Weights of a small transformer language model: attention and MLP in parallel.
Each number is 128 + 32 x the weight over its row's rms, rounded and kept within 0 to 255. Layers, rows and columns count from 0. Numbers have three digits each. The size before them is the row's rms in percent of the matrix's.

# layer 5 attention key, 128x128, rms 0.302, rows 54-63, columns 0-127
094:137149108114109151082140146135178144172167141117137124078111125181084130096118054064141123138153183138134122146186139166113096144156099067080096136154149169125120114143183118030073154104137157125052141110100109157140134121147112152145095136174126173192124072164103133125113137175144057093135083091097134150117113159140067139085126152152120112092084164094111160159130150165088147101091
086:104156121121160145141112147092175163085140122114154136152141152104185019138139125108058155159185144148141103131137146133171147117164125157152137094130145096150189120083162161202193135105124071138117199184117137116072141128145166147104138098166132177117139141107091085178197106102098179168146146133149102114188120120129128134098133065160080140105109090130171172137131130106122104173142
089:115159130078080133170123129057071104148087090146165152161099154176102130124193191144128126067191103157091160192120097112169066119147115133127109127127123140116164143070133103069109129108075073101099093113157116156095192079077199073139115139160128112122129159115093103146181165104132104117105146191157191128152081096121117126133107094105133107159144136131128108148129100148129106125169
095:128153134146116133120158150049179111105144122064149105114162133141165157107097115149113129143084132147134153139151091130147138090157151146045192138181166180115114191186108103155119151070085159118187176148147094122107096131129184130138175111163136157121115140077119149103138112115156156151137101161073134128081128040040202079141107132125131149170140157133151151118109136104094081099143
086:111121121100158098136076158174133071138071159105149118104079167130091119146088116161139154181148154113128137158121141165151195157228063188185118091090146139104098147116100086091129141129117132139163128117159160122175149088135120062136176130192099126104133151133168065164117170114131138150102133042088099129120134165133144069153099184154133151103133136148175119172147137162167134117134
101:122134139126138040121093174148126088111176161168161190133098144192075107126122106143074103184121097112142131153130057126163103194105160114123156120118120094113122125114186162175131094111107114114175166134073132127181133160126122125209144128138049130161119145146148106144133085126129160144138120114154083111152097135158115139127086161187095121127115150132066108129141101084083099220085
092:147105131088116153151091183134130075082080199098111104151177163143151106142138118141120173153110037140132120158139126093092156140117092169088099060095185096122169101089173169131090141142184123118110155116128162186134131115137060102133142146078100118141064147141145097170037153092094158128120123155115153099110125100101195099117178103160128130134164103193129126111149108097105138117151
092:143149104144127146095162168093160067104131134122107155123115141144180121134066142102128150168122071084165075123107139127098179096117103083163127111108182070138135171096184081145043146173124159140156158147131135095118077096095154160126100184065092158130144151124126162113128133095138099065136054176174181114117096098149083144124099191160136119110127092075130151177135132154112154139084
095:145078110139134135124131110182129158164147085125183142192093119086099160109216048115147120114114121185146119143129122145085088153097177118140085114060164183102130125171130144160103158126125157148186165100150145120087108168117170147118106101124111105136114133113172075166096060149065137149119132130144140131135114188058158136065162192095177116141070139127123148129089149113139144099153
079:120152109143078137111145138093174127099126122121044111074120123167108113119108195120156074105122120150177174128147113099114062111130194139106142093193158098196065139083108116147158121162131117154101114146154131165146218104098108110165130092093103105186155100155072139144145108098126169109100125114100132156208117103114101113192152087168069153165158110128128133138124150148104178106148
# layer 5 attention query, 128x128, rms 0.308, rows 55-63, columns 0-127
070:146082149126102143139142032125111035132068120145085170134118133126098156104122148095122181109143101123131150162098094115123073163103196138176097152099160116169091085093092112064153141105084160167116114071111135063121119158127082103188173104075127110126103092120189151126116128143164122106105141158157111163095131108138131074117083117116144186138171193149081153144137130152094121110132
097:104164070114170125094124137097132045127152074178126137130124166069102156206139123136123112110118177141176122085119146109181143118104136101083124109145150085125072143128124099123172154135135062160148122180136136163080100153141127097171172138083145068100136170112140121146146149142093130161093119132135141150119091122099119169129069157146119138103206102107104197067191165122087199139110
088:161144131144113155078186108132110106127162137120161091086083132109127112099099133129116096145123199166105100132124179178116119141146171085088159108117069168164164134099195083138088106162144132153100111113088109161071092115126075101098193076097158197110095108135135099134135147139136149106121137130156090063171127206149193152116146070097136081071103104144094118121131101102175147159094
092:084135148053153136116182075046090146143139127134083175104113095144159143070132137085129139120080102163144119135105109100111103130106086120206197110128137180132153147167175140132153191136094094151118114108178129154124137126100160136150084130145175125160107109181092148165059108155176141156177180140124173200134095103176110119122119169177127118117091128093140125082083125167148117152122
083:134108143092132140171128095095088184140101115095108141142152151046140074176135141110135143144150124099078123127164184143116138107117132126143128126136093113159127158143149076150196132180136078063118168120105185127096122060144132190091105105089130062129105094131183119072153131142149102162102128163208095089087172088123122143149148100078066159096152116123118172101155147107141087111188
095:112106146170200068120127114161124134099130131131134138133168162092088093146135175099114063130123109114128138165146059081107131115119105063124139114080140162127154036124087166093080106110135142162073147099162139085101134128159116118075199088053142153089161116137161130134144082181081121141082187136115122153165170128172117094145131146144120111153151139099103143109083124147167195147179
093:144077131130101098086139136166113123126138122071117088110111146129194206143128149116077093088137142143113126160114134114152157127176133154147151144104135108072116033126125114146158106093111088147084175187117142135134177182103096131144107095167142051102071150121206071187118117157123173198136163113180099123112151111135168089095151183149125120151153135105188091139155140108099149140143
097:081112052100145149167100083144115156119141094140097073093123127147067112103093144160167184122113127183108122139156145147113144149129116096142100106170093132121106102063091172178137134092083128155161082104172116163130122147144176159154136122137107133125141088051137149141162134119133120130105123131137062130166206112124067067182168130155103148165161100123077146101169063054116100132169
076:174173125082112158165136174149125094131100136161151099175166123053140133184129147094119211153153157132142119152149148066112151080202161154178111157138093113151105126138106150108116133124114147154151108137153154131133095115143107084059139117117121099102115146194140111127100187116205173060092186127103148092079145135137167155206084138176098120135101151107129154113111187156129100104136
# layer 5 attention value, 128x128, rms 0.432, rows 0-44, columns 0-127
120:133145097123138111094115142152136112124086133123139160142107084176084109147156116178150168121124141068120068124161095121140087156132053110143142066153203157077130157128162159164097153102139114116097156124124158093091154131110122109240064130154145113077120107136068090132133111156133095095137207172161193193137099117174130133151120145166120149145123140115078116178130078101119096097095
101:107160141171119114091089115139142109161136070060111060136110134114191087125087110120133117168081064111132100131145146115164107148132108102196182149119209101116107104102085138164146083115154094132134173108140156143134145077139083163132223113170161110100098105096122146123115136149113126170139137145157138116172180122089136154173130131080140142168075192127104104078116165145152129130210
112:146098116161130149131087113155163097056096126181148145112167134164147172115138141154122124119172108096142156094126127151118153170114158055049145076134120133110130106141143172136146157129095139205120042082126132101171031174164122155149073135158119187145087189184109173115159121135124128075165143155138114149114110146168086112149173149123088116150103116133135148145142190087096110094135
099:141145072130140127073119106153109063135164167132195117109111102239132088148103133161114174193153112117139107173109159149166152141158119166104151136117153108150126081163236156094119106087094129122153117080158134168152150095139126167140142086163114126165161104138105123115173112138140073139167160140070132132135093072169143100079106124109093126113095090146137109163096072108169086116153
121:116120146136085082052102124133115127157109135120190133122085157119160092101156112091134217104167117126075156158137174098159153113193111108116171059145098110165061083131132156112074120167097194105130103132159115129153113182124125142094110150129135091117092145117131093142149126101085110127166098090096119124097109098127154125170057119149154178105090115159124141196100112103178147043148
112:126087107136104096156112100152132118145175133079125099134149131143183165115156175154068174119134104112100145156148143126149143082197111047088128119158121141088122151098145165127035140068133127163120168182160089094148165198191094160146164162123114103113131139098165107184171113115138133054128133100071152168114136128110135083109133121091173097172088137174148153126111115115172115139072
101:123113130148127136135147150145135138146138108113162076107152146158147131127060096098115164137104110162112144149128103188132135105125207147092144158099102183173186099143059154133112059153095167196161134098153143151131110104126121155062100114069121109085091148165181168091084145161202098102122071142102094098157100069059122105117117122098118095137137119149140133128091130117218083130148
103:153135167094082136179185135153216144195109118148111129136060064128157059156113092106136176071118085136169122174137156122121181078118068104198158159130158109112135132127106128144171126192134124043066148114137096121126114080114151174116135103121112185166114163135099127102119074086163102139110142146122124108117114108091125092168134160106113135165115084096132107171126144082118134129134
103:173141111125047129086128146122151132157111059099182124091110165105118136147153118080186096197190099139129155110123171153160119202111092089125184090163123069153126100082083116120109139133175124088143152173090099150116137122127140112110173115113134100188116130091143196123148085085153103149125089130153092111129147161104184118174069046147125148119140186134122160092127161128145111157129
094:091121187082103151118104137104138103138180151095095108147169174070169131129134085079106194119110137085084069187122145170074098117154189150115155147177157179155122085143143127163073128096097158099070149118086107117097155132145064142118112127045194133125124126089127121128117118161155144106111187090097117123143128112134131132126123140142118126145204108131161164148148109153172191176171
091:103128106105123124058116142122135159125078113178117128117121118150161058094134136121207120129117129145152137112125152116143078117099167130084141132137126190136112070153113054097134087137142163171148116065111185145199145115136157195167131134162092125225122105120087116150146148106068136118141150111160055139094147131165124104107173199121169135185115112150105076171160118116117102132172
104:193108140157146118119084105134082087164142134101126056161171111135101114157074150120112127137112074156161110117194125157155119118165099113171145119094162144198178105102152134189178110100073123110130173110146117116084104153124135105157156103094143134097127140138134145140128107107152107093121121155117113169176143159085074135134124115150065142190105121145147140044099063106153024178161
119:128081119101126138108138148085078063109136082100100096136148167165157103098135190138132078159144118055169122143178105106116146155105124091111122093111123176131153087169167151159131114090168085168104119144126177123161144141151117058166128098112156092094125111102072142109206152086162098092131169113128076173118174114161182154136149153192104131151182118089130129161120144104107073094067
106:116127158090127151090189106079112164166126138082127170166110133125074103187138109121141132161085131150160157164134121149137185140101099120134211164159143130145168134112117097163079147141087140122118134152067105113135173125136140145130142130065092125170121134147108137143123137121092154177121110086169136154154118101166104144061115120072171204098147159094091131102113097228107157192207
087:094150158091094140190098158110133130099105146107185129126170128123133087148097071052203159143174165119107140190173137158161149153140103197147137177161114147089119095135114126111107118127070157089132083082096107119114078169160152154122166159142125098112091133169172147164181150092140108145137070120153174134119145137131124139202145090121101175086165088164145125111157065072124111117100
107:166133105149091105100160093115137120125069124096113119186137120110121100188155127146142144115146141135170126056114055122168055155086135068150148114164101109157093159146092130095194151156142105116143195141107110095153111093170166087127165085129092149052171087150123139114116106073100100139134099113199134114149129082167088145133127132215138135084153163128095126118156206114127113127122
086:154066092131097080097137113153107127135110149188158089161170139164058124137119132145163128104209141145165171118123129098161125142164107159110119132124095153137124153175073071054128132154128112100207127139126144128116120110104109159119103147165132159084157095194157117160123122146169082136087143131090080083171138121146123120149121131159129127165139100197202070208103148072096133096141
109:161095123119108182122117114166129105066163154092168077160159098143168170121098152122131101072133113189131111133121130148109144103129200080034145148097126126109094050090113116150177085102135111160156121149163122132115065111071197099169088098131145118103083107139144149171161077114140100118102114162130180131166163074079098068138146152148096139108067111125153153130145123161087105140122
111:115193104110121131169112133189185141174088119138129183125053110140141101142177108115152154074094108118128117127107118152108166143087189116122166121151165091117069112112168092150108154159095143067180104153143124087114085143147103165154055102100099153146088100093149136130190118120110101187173137148107172152150109106158108076090176144053163142099156096080141118119155107161112175154106
100:072150156166119178139114148132091099174145138156083115100202171176172103096143158094162162119051128104134134097120100130145111201146087168130154090127083108117068087153131160062128125146136140117114099060066151069141141143189074144124113137155129177090155148131119119092127073080112144090062107104185139125101168147106096164118166124123142118143156151120136105186121142149118121080117
119:164114153163176108161095135088096151145128093128077147101132171116078040148114123168137117103105126107114105122116077162115122101120078075134141090127086155169123155103139148128101165152108125086130181087134167112196165166166188087160144139119087173100164161117072047162091120201122180116126206174161152169123154137104088138098119094087100139132116106134099161142123136162150123131166
099:154111130132146123145079159124135110135156111163131122145093126107089078177145061144168135065185146086129118130097110156150180123094143146090120132122098143163108120186113098116148072136071167062192117083126212113093119106159133095107150127101103207117116138107127110091124107061129093077141165056118099120108160067182081141110144134110124133163153117108084161161137111145147206135138
091:125171161131178089104111080189156125176115177158156154117156098123151123172146108130152105163053107118162111076067146156151112125167134117149146150119178141157073126134095146116056120159099160104146113136120210184076136129115164163112147130120097078192156083154180146136094119143148081126147137073152063117133118106106166091118091149132131125090136063166107123100131134159169118185176
103:078132112054099135151173173151169180132086138115110158119132120150070162107157079149118121165104170104164139163142139115160119159112073183149124052080052123065115147145143114116166120101143111149078094127117138104120135155104126136149135090091101102112146119175107115161156132171153172090123115065111164140069137141096060122172120109183165153156169131093125114216121170101117122085145
106:157100100126146109075136153106116112174056105109182156121135114097137149157156101098117091106161122118118130103136180108126147160152105095135090126115119101136101165112065026088128132150153097137152129135135105156130080145056218080086101100094104097133172104088167136189078180097169146141148090144170121085142137140137152147161189104169149161098094128115119132154106155149199152140183
120:172106108095180119095155134115129177155107147116186181131090135133115158133124164148122165114059112084141132125103165105156136143124098151101093032155089107091158158141158153131159136186098122125106172102147102114167142145130080101110105123149150125094115164115109063172104098107105158018137156100153165174096108115176113088080127164088183106144132072151119125159120144082151173120064
112:119130126155088153118126138126152091142097127102142148103166136152123158161080088126073146219156082107148158104078115107165162145160110121189139086138120140128107083116063133122110137159077120132153149158090117158118111098084067133129126171184114077141197160161159100158126046153090201118149036079127116112124112102159146126162117162151122110119146137114157047108132141096155078154130
114:169173106182098123117109167131131177159142108134122160091156164155140141114156082121126169145139126102136113134173143145103108166160060148104132107114167115156154117134143126091081131147064188113139131132154090117169104153151167108101115187154111096125099128046147169152136106159127195043111116099121139112048089126102128154160127046138176109100062072097098148113126145128150162124201
101:121119127155131140137127096129159084110131181104168115088219137183125126144141129125111091158223167143100076077096143171105134135176171153161160103139157104113130075070166132181076125172106139160094121137119120151089104126112150111083116103126099058134135101159107095086139101157109177095100091102138146094146129091094204137194124132142098073098062115149150088101153114155146172126121
106:075147132148131146161124116113147192133107126173040087166152129100135118161153148113166185088136165095146104157165078069120084078106084149138074111143165157143110165169105116068113163106150140090191146080108140134074164118148086165073156147162114153118077085150123125121071151124090127147115140089133080137135083152191136115172113137077144129120120138128094157128065137110124151062094
101:160091138154122114104113127127132158094155128148136096127126112105118172101116147182136099112175092118203162054140126115082112108127118121115124080134153092068156161113195124097152131095160105074115144102178151137158109153149151097189089135145173156111142126163041157166103165106126150193184167143138157191130158059085110136100106115186063106107106164128092172156146101137117106127071
100:115168119109136165157128157113100166082098171161135066207195136054124096101101178098108162159081145119078122117122128137151078097149184125125101126122167145154120133139076124123100033129213147114168146078150126123124117143135136131068162156144092138093127141166158101142113160162165153160114133145093135129167143140172128094120141190069137091121118132098133168126053142104143127074168
103:144185157178141105147122122124156091110122146166069112075080158075144154177134120087114081140101089120116154135107062078134117137107159110145194145155113158167076138123044123107116142143161147117149135131114109135156149084138121176091138109124108156177052164098194133132137138142098078155099096132194129105109053109184105155095142154142131116087126125085115110077132130178193180131147
111:143163105158128129069144131126130204156094048147126115128085131125108081120147136156133140119103120109143121140207109148071149101089067114113125074097165083083165127127180093157135145172134085100127142160101066122184147181119110065134141145083151145104125150119083110152161142196133182128155147146159110102130092178131138147106104095170157176158117127052079115145197089138091127131131
099:113121129093135122134146100163073120066214103101144124121134205079191151108124153108114130113155152076159139088129153143052189060110132100110098183121106128160118104110155147181141131144096107173127134146120154166177118108124188091148128161091121136154082183094104142148147162120101141089180150131172135085076106187082119142120054099151094135145108116128153091113153169145140139182142
093:145104135213116119138146143116066185142136145150154122201115124124164119124133126131090075101075102041122167164133162091107140090123083128153147146164135133146191139134109092098179154069084167121186149136104161140066115111130094121080158113138150103134189136189139107110165200110131069125124121161099150125136099165148125190118049074130148140112169125095115097113126096099154118116120
111:121105077087179117141116091075147138118086105155115119130173127092074075104132110150133043134116180149139088101155145145114168150135131135147080112122101103122154120100140100079115142121166099174147164124063142159110167123114146156139157105053117071129195065134105118141079129146153210142124128154107147115204174154117172095097146143090144077087119156142112146108169146165104076183165
098:130128165122139158106110181182158136156136162166228162101168126099112132095115096134139118103146120183136116129109093095147123091080147157076083098136116117101129131137090151114105107097043128149130057108103132137171062107124110084124122083175145168164116145108177189136145131056149112090166094071128109123158102160114153130115168133137111116086142103139218158132154151107185066129114
100:132091142182134137099150166147115113104132128172152170088116161129204147120143152094099084053117126130104118159108200106138183097134124097076195130085097106104058036120159104058125152150110150136131128103162145107108121142097115143124127119073149136093106103084137124119134141113117103174124115098124162063142144058185092137084136191170162162132141117118082103190126137112111174120107
098:095087171123102182162097150197187106110132101184160142188105139123182095123130071126138185127102158141069086157093144147133144152127166146057126134103084150119088141148103171089115111118156128144119070083144166145134049197156140152147152143132140120128101132139141066111136083071136143141110101092109101098122200134074130088146140097128071138102153091121145076167142092121128182119121
092:112106209181217115144097139166111089095185153176138102137095088125133149162166158098158173104089139147144043146129071087127138143077155117123100118151107159125153176146134146126138152099127126130186132105165111108111108113127137103088147115150104093072128121147158063145120153085155088110068124153148176129120183102125090130150177190097135126182179086136115204128143107153143125094103
117:054178104169185163153118070146111104104139114104092130093166177186122109121125181123097094161104112113090062112141098120129123110138179124131132159094112155129135164091115133137075125111146131146078117147182148152071153120152155108148152103124125088074116219138112085136135175148112155145165183176116131103150123154081132177104198182124156138110088194149069137124150138143155166132183
101:116110117107128108145122090114117141129107140134122132129134139095152119084078103118090106166031119126142141126129146153119036145164150160195160117157190134148140044066098159150102099079148159106101124134114159095115132142152086153155112093114125123153133193180164188085135099089181133121148156117101107144123113027077168124110110198136089156139163183126146138083138135105146103127090
098:122087161130137190190119138102129086094180141141102142131165114161102160034098165136120096094104124062127138149139096192142115117142146159099122182161102153150133137126125156137137115121154187132094145073139128085096085129148092103163145093158085169092132137101124147085126096134125166123063149168097127109161118104050052095142218115091134133166084173120102161128127078108108154130095
093:096104148064139180069179094077127103136133144159134157104171220065141134088100108107127124115123164143179188113134135122132114149138068126097126126129146167163111096149124131063098126148154110146121194114144168124089181159163092159115137167127139157169126122175100165123143145092121165111106144141128082133126151134041131127146117114174106081181150212182143131102170149132075107164157
# layer 5 attention output (transposed), 128x128, rms 0.356, rows 0-44, columns 0-127
115:197165129077127104109128157135109118114110123104131136139049162132144147057080138107147097105136127080139111176155118150061101098141100088132124129150120170139115221129076124054074125108152072106151144126119133112096091101086146135158108160171136146113118131066134136127104150097157079134193060132136124105092092108134159112115091101116090116121080069074144131167179093123187110165096
102:065124117156146097124120098163156125156069145122122142103120179187093166126110154115110109102101172095132151152125081098110140078146110106131249122104160185063111141124113139135156151139098168101123132148103152129155159136157159161143043126173083135159155162118105160104115087146097110174167129112132148128110198123146140156107089145162091161113091070173116151148151048145162181157151
107:178114078111166154129112130097112130144117131118099143192155139123174095139090106092203156098081088135175089124158140096115175038162151105131121145229093132173131106133123179155133142112112170165127140134164185100092098123146089153123121083117178138165134076111152171125161186078153128096106122110092092098141110107138134083122208121176103136097146117128136146160149104085107108172176
100:204162196161148094167121116130179115145079170127154141143140085143121147105164104177180150142170141108153099072127110126077128120179162077111091087144108159166150133091087090119105107203085133131115111152085175059145108124077098108147120114138135153157124170153094166134146080143064124116114100161063144143119122226086144117148121130131124175100102110127133147123200125147102130162127
110:149118156108108160105091118120160116153145087193125095058122139107104099140102174110150101100085084098136119130137089075179124085126091151148110125145093084181077132129071097173097089161120132129123152180125128076095144145101125104139146069097124159091082138085079142118143115121123068132072087152136098083136154106093144099093098108126100217104197085100080102043147143117125137111135
110:109135082156078155143157153144125115090178148171104127149115102135141207113126062116126151134158102142147150116169098113074101141133143102131183099188123097159188093118086125172077138150166177158098149180171113113116113183149086118188136121172126112115169136189086157142094168116145088163156127145133176120190078122178132088116097154118099132120204142094115083136123092153091190148108
101:074122154150093178106085111160063128148094127146156123142168084112057139137092159145056145084082082128124166131081126136102173059080136128133125118107108128051160124106088096166131152157100151116150051094058149142147128088098085157149088154089143125177075121152138139112102112118147117111038117196106148123146112142089088115099061144159129121139107133120154146091145109099127119139125
103:131096186134120118139087120147109135108148105132084133084138140153174085144162146134138136078118102217146054154124106153130129110136139125092184139115140147093190159128123082169198073110066130095169094128185120174113094125111154150131071118143109127127054106116106157094108107124110162109167155176162135098100085149143075186104112085110088153091129140130075185126171147146068102081118
106:117135107089144060111101137159166044072147141158093161164121149120067166134162085108121123121086137090133135156113075082172127130082132168128152115108151135086112090065111059155105151059126090125105110145168075163070100141102124098096125121110181107122116118106117135093113067123081115200096097143145077069137152112121167146126147115088105158140148190104092103155149111139101185145144
093:096130152081144193152093149100075101113168101114136135131101084057073137134081188157050147130172081109102139093147168127148185084122108088120130144104152108080130054076121149111103086126145121135164162175079132109118124145138111127082132106106096040096120136108141084155103083101151142086086133129147167153156066114158095079150081111112100108096147078159155099145117127103163136139128
101:154120100149183098103145108108126155168109136153052087094136134104123064125094170092182181121152119132152118131121131118145137116117185114137096149068094146139132067123216143101058087156137174123108113104056157141136118138087096160054163118136184178147123184123081165106103084155143072130165186093095107099100168148110090101125107186087134121127149148148129125168143101139129103147119
104:127105184144101130115160137121183191078112149167146174141124060173130199118094093154143157117182084128142131173111172156089134083107062159145182104118100166160156124156093169122155146140107123107105086155101099123143142130126145173139103177147149127151123114183147140117118058122115043161104092143102138162144154096124132126103161084082210112160090111089122124202157099123093112136153
109:183095108116165164139101188151168108100110135101143126091103078122142153098061117117121109166123166158187154157118084120114153077122105124138101136093142133126159141091161125117089093161096130172135139101100100172125148085181140122128201136137135163143190164169124117143120103080128091127152086129157039127149079143056148081119205133151059055118138103111152110144101100113168102172140
108:118134106073075060147131174070118181157155120125116111183143117126110132140150145153127181119111109149103152105119123152129119175070102218105134080147177149125119083090147126115089116120179135052147137136078106127195179096044121099107129117178070106121139146108101163072144106121095172090129124139151114101071169165130129153121134116116124130130156111121168087092123164084150111144207
090:116104166107143137141142115090172148177065203120157138127123126111163169078160084130087199108055116143126133118124121132204121115133130150172104140123130134098165143173074134118107164107169131103143142150150094106106158157099148149119145093118145161106143175114186082111056147214145128103100077129118130104145139121092108081116153108157085188144206154094112137126145170148161087112199
104:130157097155149116111143149128125144109106108128070102140147199183104084187120078091096116135123141116178103161115138129179119205124091146169119125106128146139111140095093119147104042121109070116115058115074127192114153175182146150150148141142156137135196076065154098065151126170077065175129063125140158138160089138124133168126175095149142131143135133164164152119148141127095115155111
087:199158108154106127186149148109131137155050130152165169153141128116071110174080105148116076128160129145146069100120115192150144105099162135164119128090098152076130138188120108146160158114087111113137135136130109143099130102142097136127142097104187197084086108133129107146135181106114092180153150121081165096132154223064131132147155168094151116154145121141113139133145165121153180143030
101:120099158106139142122188180163108105113103104152113165143134112210171178110089113134129081077179114167133091102130138143125161127122152112092137144140103087135116112132069157142112187107161147154040133166123137109147072156160130165117133101100126152213155065136172158066130155092128109090066163133071128132091150141126097120133133121113132129164110104134181093223089120181114111098121
103:156107129074139117140142126083079088148155135114060114108119167119185146100153104137126147078106099106150124082183171121130119153092156076114147140170159105174112137111153154096115095124208149072124179157061163157115141122108095136091129122052141175108114099162063145100130191103146192147121148165114129134091089063151099175145150110110124176069127112096102155119160125138126198160132
100:129155138122207132103147066114115110173102109152095137061118109136139067108127078136076176149139142118121091093168126183125117079133121138152141149185147102119107110081157158117153118148148120121207108155170114178102149197206147085142123115097191131120146192109115108096125084126167160135127120127126114102186192142106135069132162067121086076146182142129115159118141116097108172131092
124:138163127097120134151125082096115175128158132096034105078147108147132121109062171153082143148073142139102119107063104128081128117083106137146136070175090116124123131163176083087089132138097178112148125142118125117121180138118131109109153125183148067085130042118176156103138110142165094129124049134149142130099141115214128121059154132092146122150073107101148081166175135112128154133119
099:163195191162100146185107111104163191107101116136107170129153135117144065135134103152149147144088096149104134144109154138145113114050151107087103112140159132132126120138200175109069083124075146148124139165106106165095114131131085169062231167041125133098123147122137118110126102161136128134142090148096126157107110164141163188146139137088158157114182112130165125153166127061133165137151
093:120153091138088083117151146126114136083077139131150187052151143103057096144119129149170136175139133104088134128131144128143101169129185120131121133120133166148156144157096168122099089078190117121173118155071171117187117097106106113152151146143128144177123069130112153095101051094111142158106112089061151111163138122117145135088122215088154159162133145150088163129197116178108141073183
100:157135125136147192143168089066119108130097081120143099161120176136127169109135160102180159078137141099092147111184133140146078166135182159159097186142095140105147135103168075183118158147075105071202140097168093098123186144203178125145161123116105146134087160093147144141140125107144155101184139134148103071169098145098111137122117113144128100192156198108163150149112109144146066140128
101:162166103097076165127130149177125091118091102095135118107180192157110172189139130129166115120061114098129134169091117114180148165146073173127078108096107115144130110097164148138124115089171128115137100140163111150104150126106140203069124129158148183135065107142165197128115127088035142160111140092179150122127126126135165184145125124164143143180162144161063116146128131143162152121056
106:125143104122093167116046127144090144058148090140085127100092154146155095151133122182121153093187135115098123105106205119077123143087141096108150128123136088183099108126222099097057100157154115149127087109134129106093148148098113147173142138153143090116111101081136126096123228133145098089139137131153114098131123160049123133155121103098120177147145102130053104155159083089142106134164
111:119120135175136119145120134152126106188125150112099095126182109101103119096086059199137145101090138110166183136137176132098165187113127165137138140131097175152092102117085159190150129101138125145141177118094098103109140144160136113142123086158140137161132158074174155108116156107109095167153135134135153021151175157116154104225144147074151153139120154138097179069158087145061115145160
114:151178198129110157101108052110126131170097131130133109133109072133132158136073139063151135160101104140103195043112138131099132144096116139144140160115141063151123097117113110113152112092201100143141095075247112088091128165099121115089121111103129110132095106128138169130108101119088117110083098126228114089128140097155141084137083166092112132126142116153171157113130149098152154134158
100:084098162132107166095098130129107159151122114148192164149104166127102089184127115114120126161148153096150198138110137111080152095167121107098136171135108136129138133126045115101116129095187102151053140108150119115092138133094145136114138037124139076116168100117220096132131135098107150108114123102098081111185193133119105152086146150104066135136110138157134119054164151203070113151101
100:178085156190166074178092099105116185159130117125137138107078147101087126126155112073129149205127177142108089150095149091163110151141079105185107099154149135101122153167126159118121154105108052119166123119134135198132112131110102123144122099172105121107112181128067078164151159127174094165159136105099104145136091149163102166147094185150134119060217115144150181141104142115133159117101
103:175140130097101026127142119132135140095142126130079160133127090171163137130105104091109064113155107093106086134097085124100188154145099152091118157107103097144118193170167110126118172133069136130106116096091090051096096108183199078120122089096118114181151092117138120187172105146183128128115075068140118163118132127170119121154160163168112144107141130089124092166122081085155140143090
104:078063098125147128122092112158111149150132138107135173116113185178104144090160176152166183118106149114053114177052128154128110146136156130192143137161126096115125125166134154148108110082124159139130147164139228126127161125174112119171112147135083158090112155167129130146116141106130086206103107141106108216144121169089109093148069202129162139085099111100146112132132152078170117135091
101:046197102105126140080112148088140129144145129068127158109139160118115102193126168086098118141086146125129158073123154115139157157115090119167144097176139204092102106140133091148171118148169153138129123122010150171138131095144069137151193119140146125164139150050077129118109124120132155173091115120163147132086174101160098145154119129158143140085145082154120185151094151146071129143127
108:201156135095147147131111137086122147175146132096089150140112193121057203114086101116126132125094089114142091168147124179088138171070132157142189196130134088157147170104217111079170155159099106114058139114202151110189117142134162118118107121162134166109098092169116103132118096186116148132144120163167157141084175105121128134138146140131115123101111108182169121120148124135187118153138
097:146157118133083156128098123184114107116159123103122152131128077106106132132099156133090079100086105172155100105127136084147095125136175112122192159157182147146058133137138163151120117157092179162056135089112114165198121159130119082140139079170153103168167055185192105136109068114107108078098125103140077114120105080146122110128080110162099095147111101149147102133079171145178071128176
104:081081145170143086164155164181112093107047092138142127165098076049068100172140160171113111110154045108126147134090095158120102151066103086153101090138134116134162145152119137079165115099093127101133106137127096093110160076094140055130125129145146114131129189132045103152100146161082133180112075111093127083113095113124183148119099075142102144117124101122139134107105124097102124113140
106:073099107099127141144148127156115157102113168063140142115141173103083152123160135165153148133156184140117135170073130086138146124121127132131117135130155177169174123102208152110091147098165125083111114105163144137091166176128113120129093160191148099075103070203164132149110119154120129090158172077059165152122178134182130154128149134103162120149135175121196106091110050182154152162093
104:140133139122150149107113170212163126116119122140136145156137095124161128155112082097131146098076137117126136164148186144158131130184201106115066150096097060162192128135122139132133109144150060098142116215145135092121135157087062129072149071083102124203111122090143090148115132138122162143139129150115101116144123147162159128121096081119160072104172207178070155138126116106104136138180
105:116108121143140122148140174144089114165135112118132148102144114159092119216154204142147148101133028155139162085152094128127119088167136142154110121139118133145072129119161137103127095166132142160123115164118115149117114170199121140164198128086119182183126173146117136122142189101142119056119106151102159162112137132106143181174179089122051167155153090182150147050162124130122147100087
098:153167168088159121180150119162133089124130104150111112098151157104132136102108160157141134091079140135104106092091153133129137089183145150081089226174127081141140139185111151155106083119114132121150150203175098138119075142152098155092117149105144149107140141135143170104117142205179122131133122131113191159211119147111092154129152107145082179180152177186164171108069103136132137130184
096:111090164173158148122132090150128144087129129136112121130151130204134147106118112080092158124116172098064123131103202114141181084130080063133103146191157168108163108176136128032146104132150149151098084185083112122185123079194142127147176158145146113097125168115109102139109158155114128099121136112087189133097117139102097117093141103177143115172172083124137100160132156095132128047116
106:053144099154111154131154126129081105133093107113123117109135134102129110139053128155153178155059144098133173108139065082073069113205090097112132107168165151151108158125101117080110159105121142127123152111113146147199181193157093110107124102102116119140107140126119140215129121133145158072181172145155186140167158120130152141067112149167157147113073144078139080165113163121155101110106
101:092069138087126094130140146128162156131127176147139160090116111150082148148125138229133158128180125134109189151193135171149146147150188122118100152142128139092128214114113149199141131153141185137154103151062115151132086167155181157123113180078185101140121107116100097156140105109136136159141105144130145127184099104132128080114134149128155107076140158103109135093192063090158091188143
094:068168137141108109167145089100091151157159135146131094088066060143188134146143117159093203076080120127120136107113049171109147095143063093158086091132135093139154179116135147088156152082090123197098160139142126116099124115126157146151127165071158085108123111095135165142128109143153089074165188125113127156148103123142143061110113145151079083134113164135139142196130149111077159149148
097:114121100117120099170112140120147156085123129118106188080099064105061079157115136093129071117196147166159106098195165158168166117112107157165110108110124122119098139116166114200104156088164121117183102129136094144179113190170147104097129108087168109090098158143230143143123074155130133098133208113133077120130099151131139089103145097115140102133103147110112125077108077102097136160106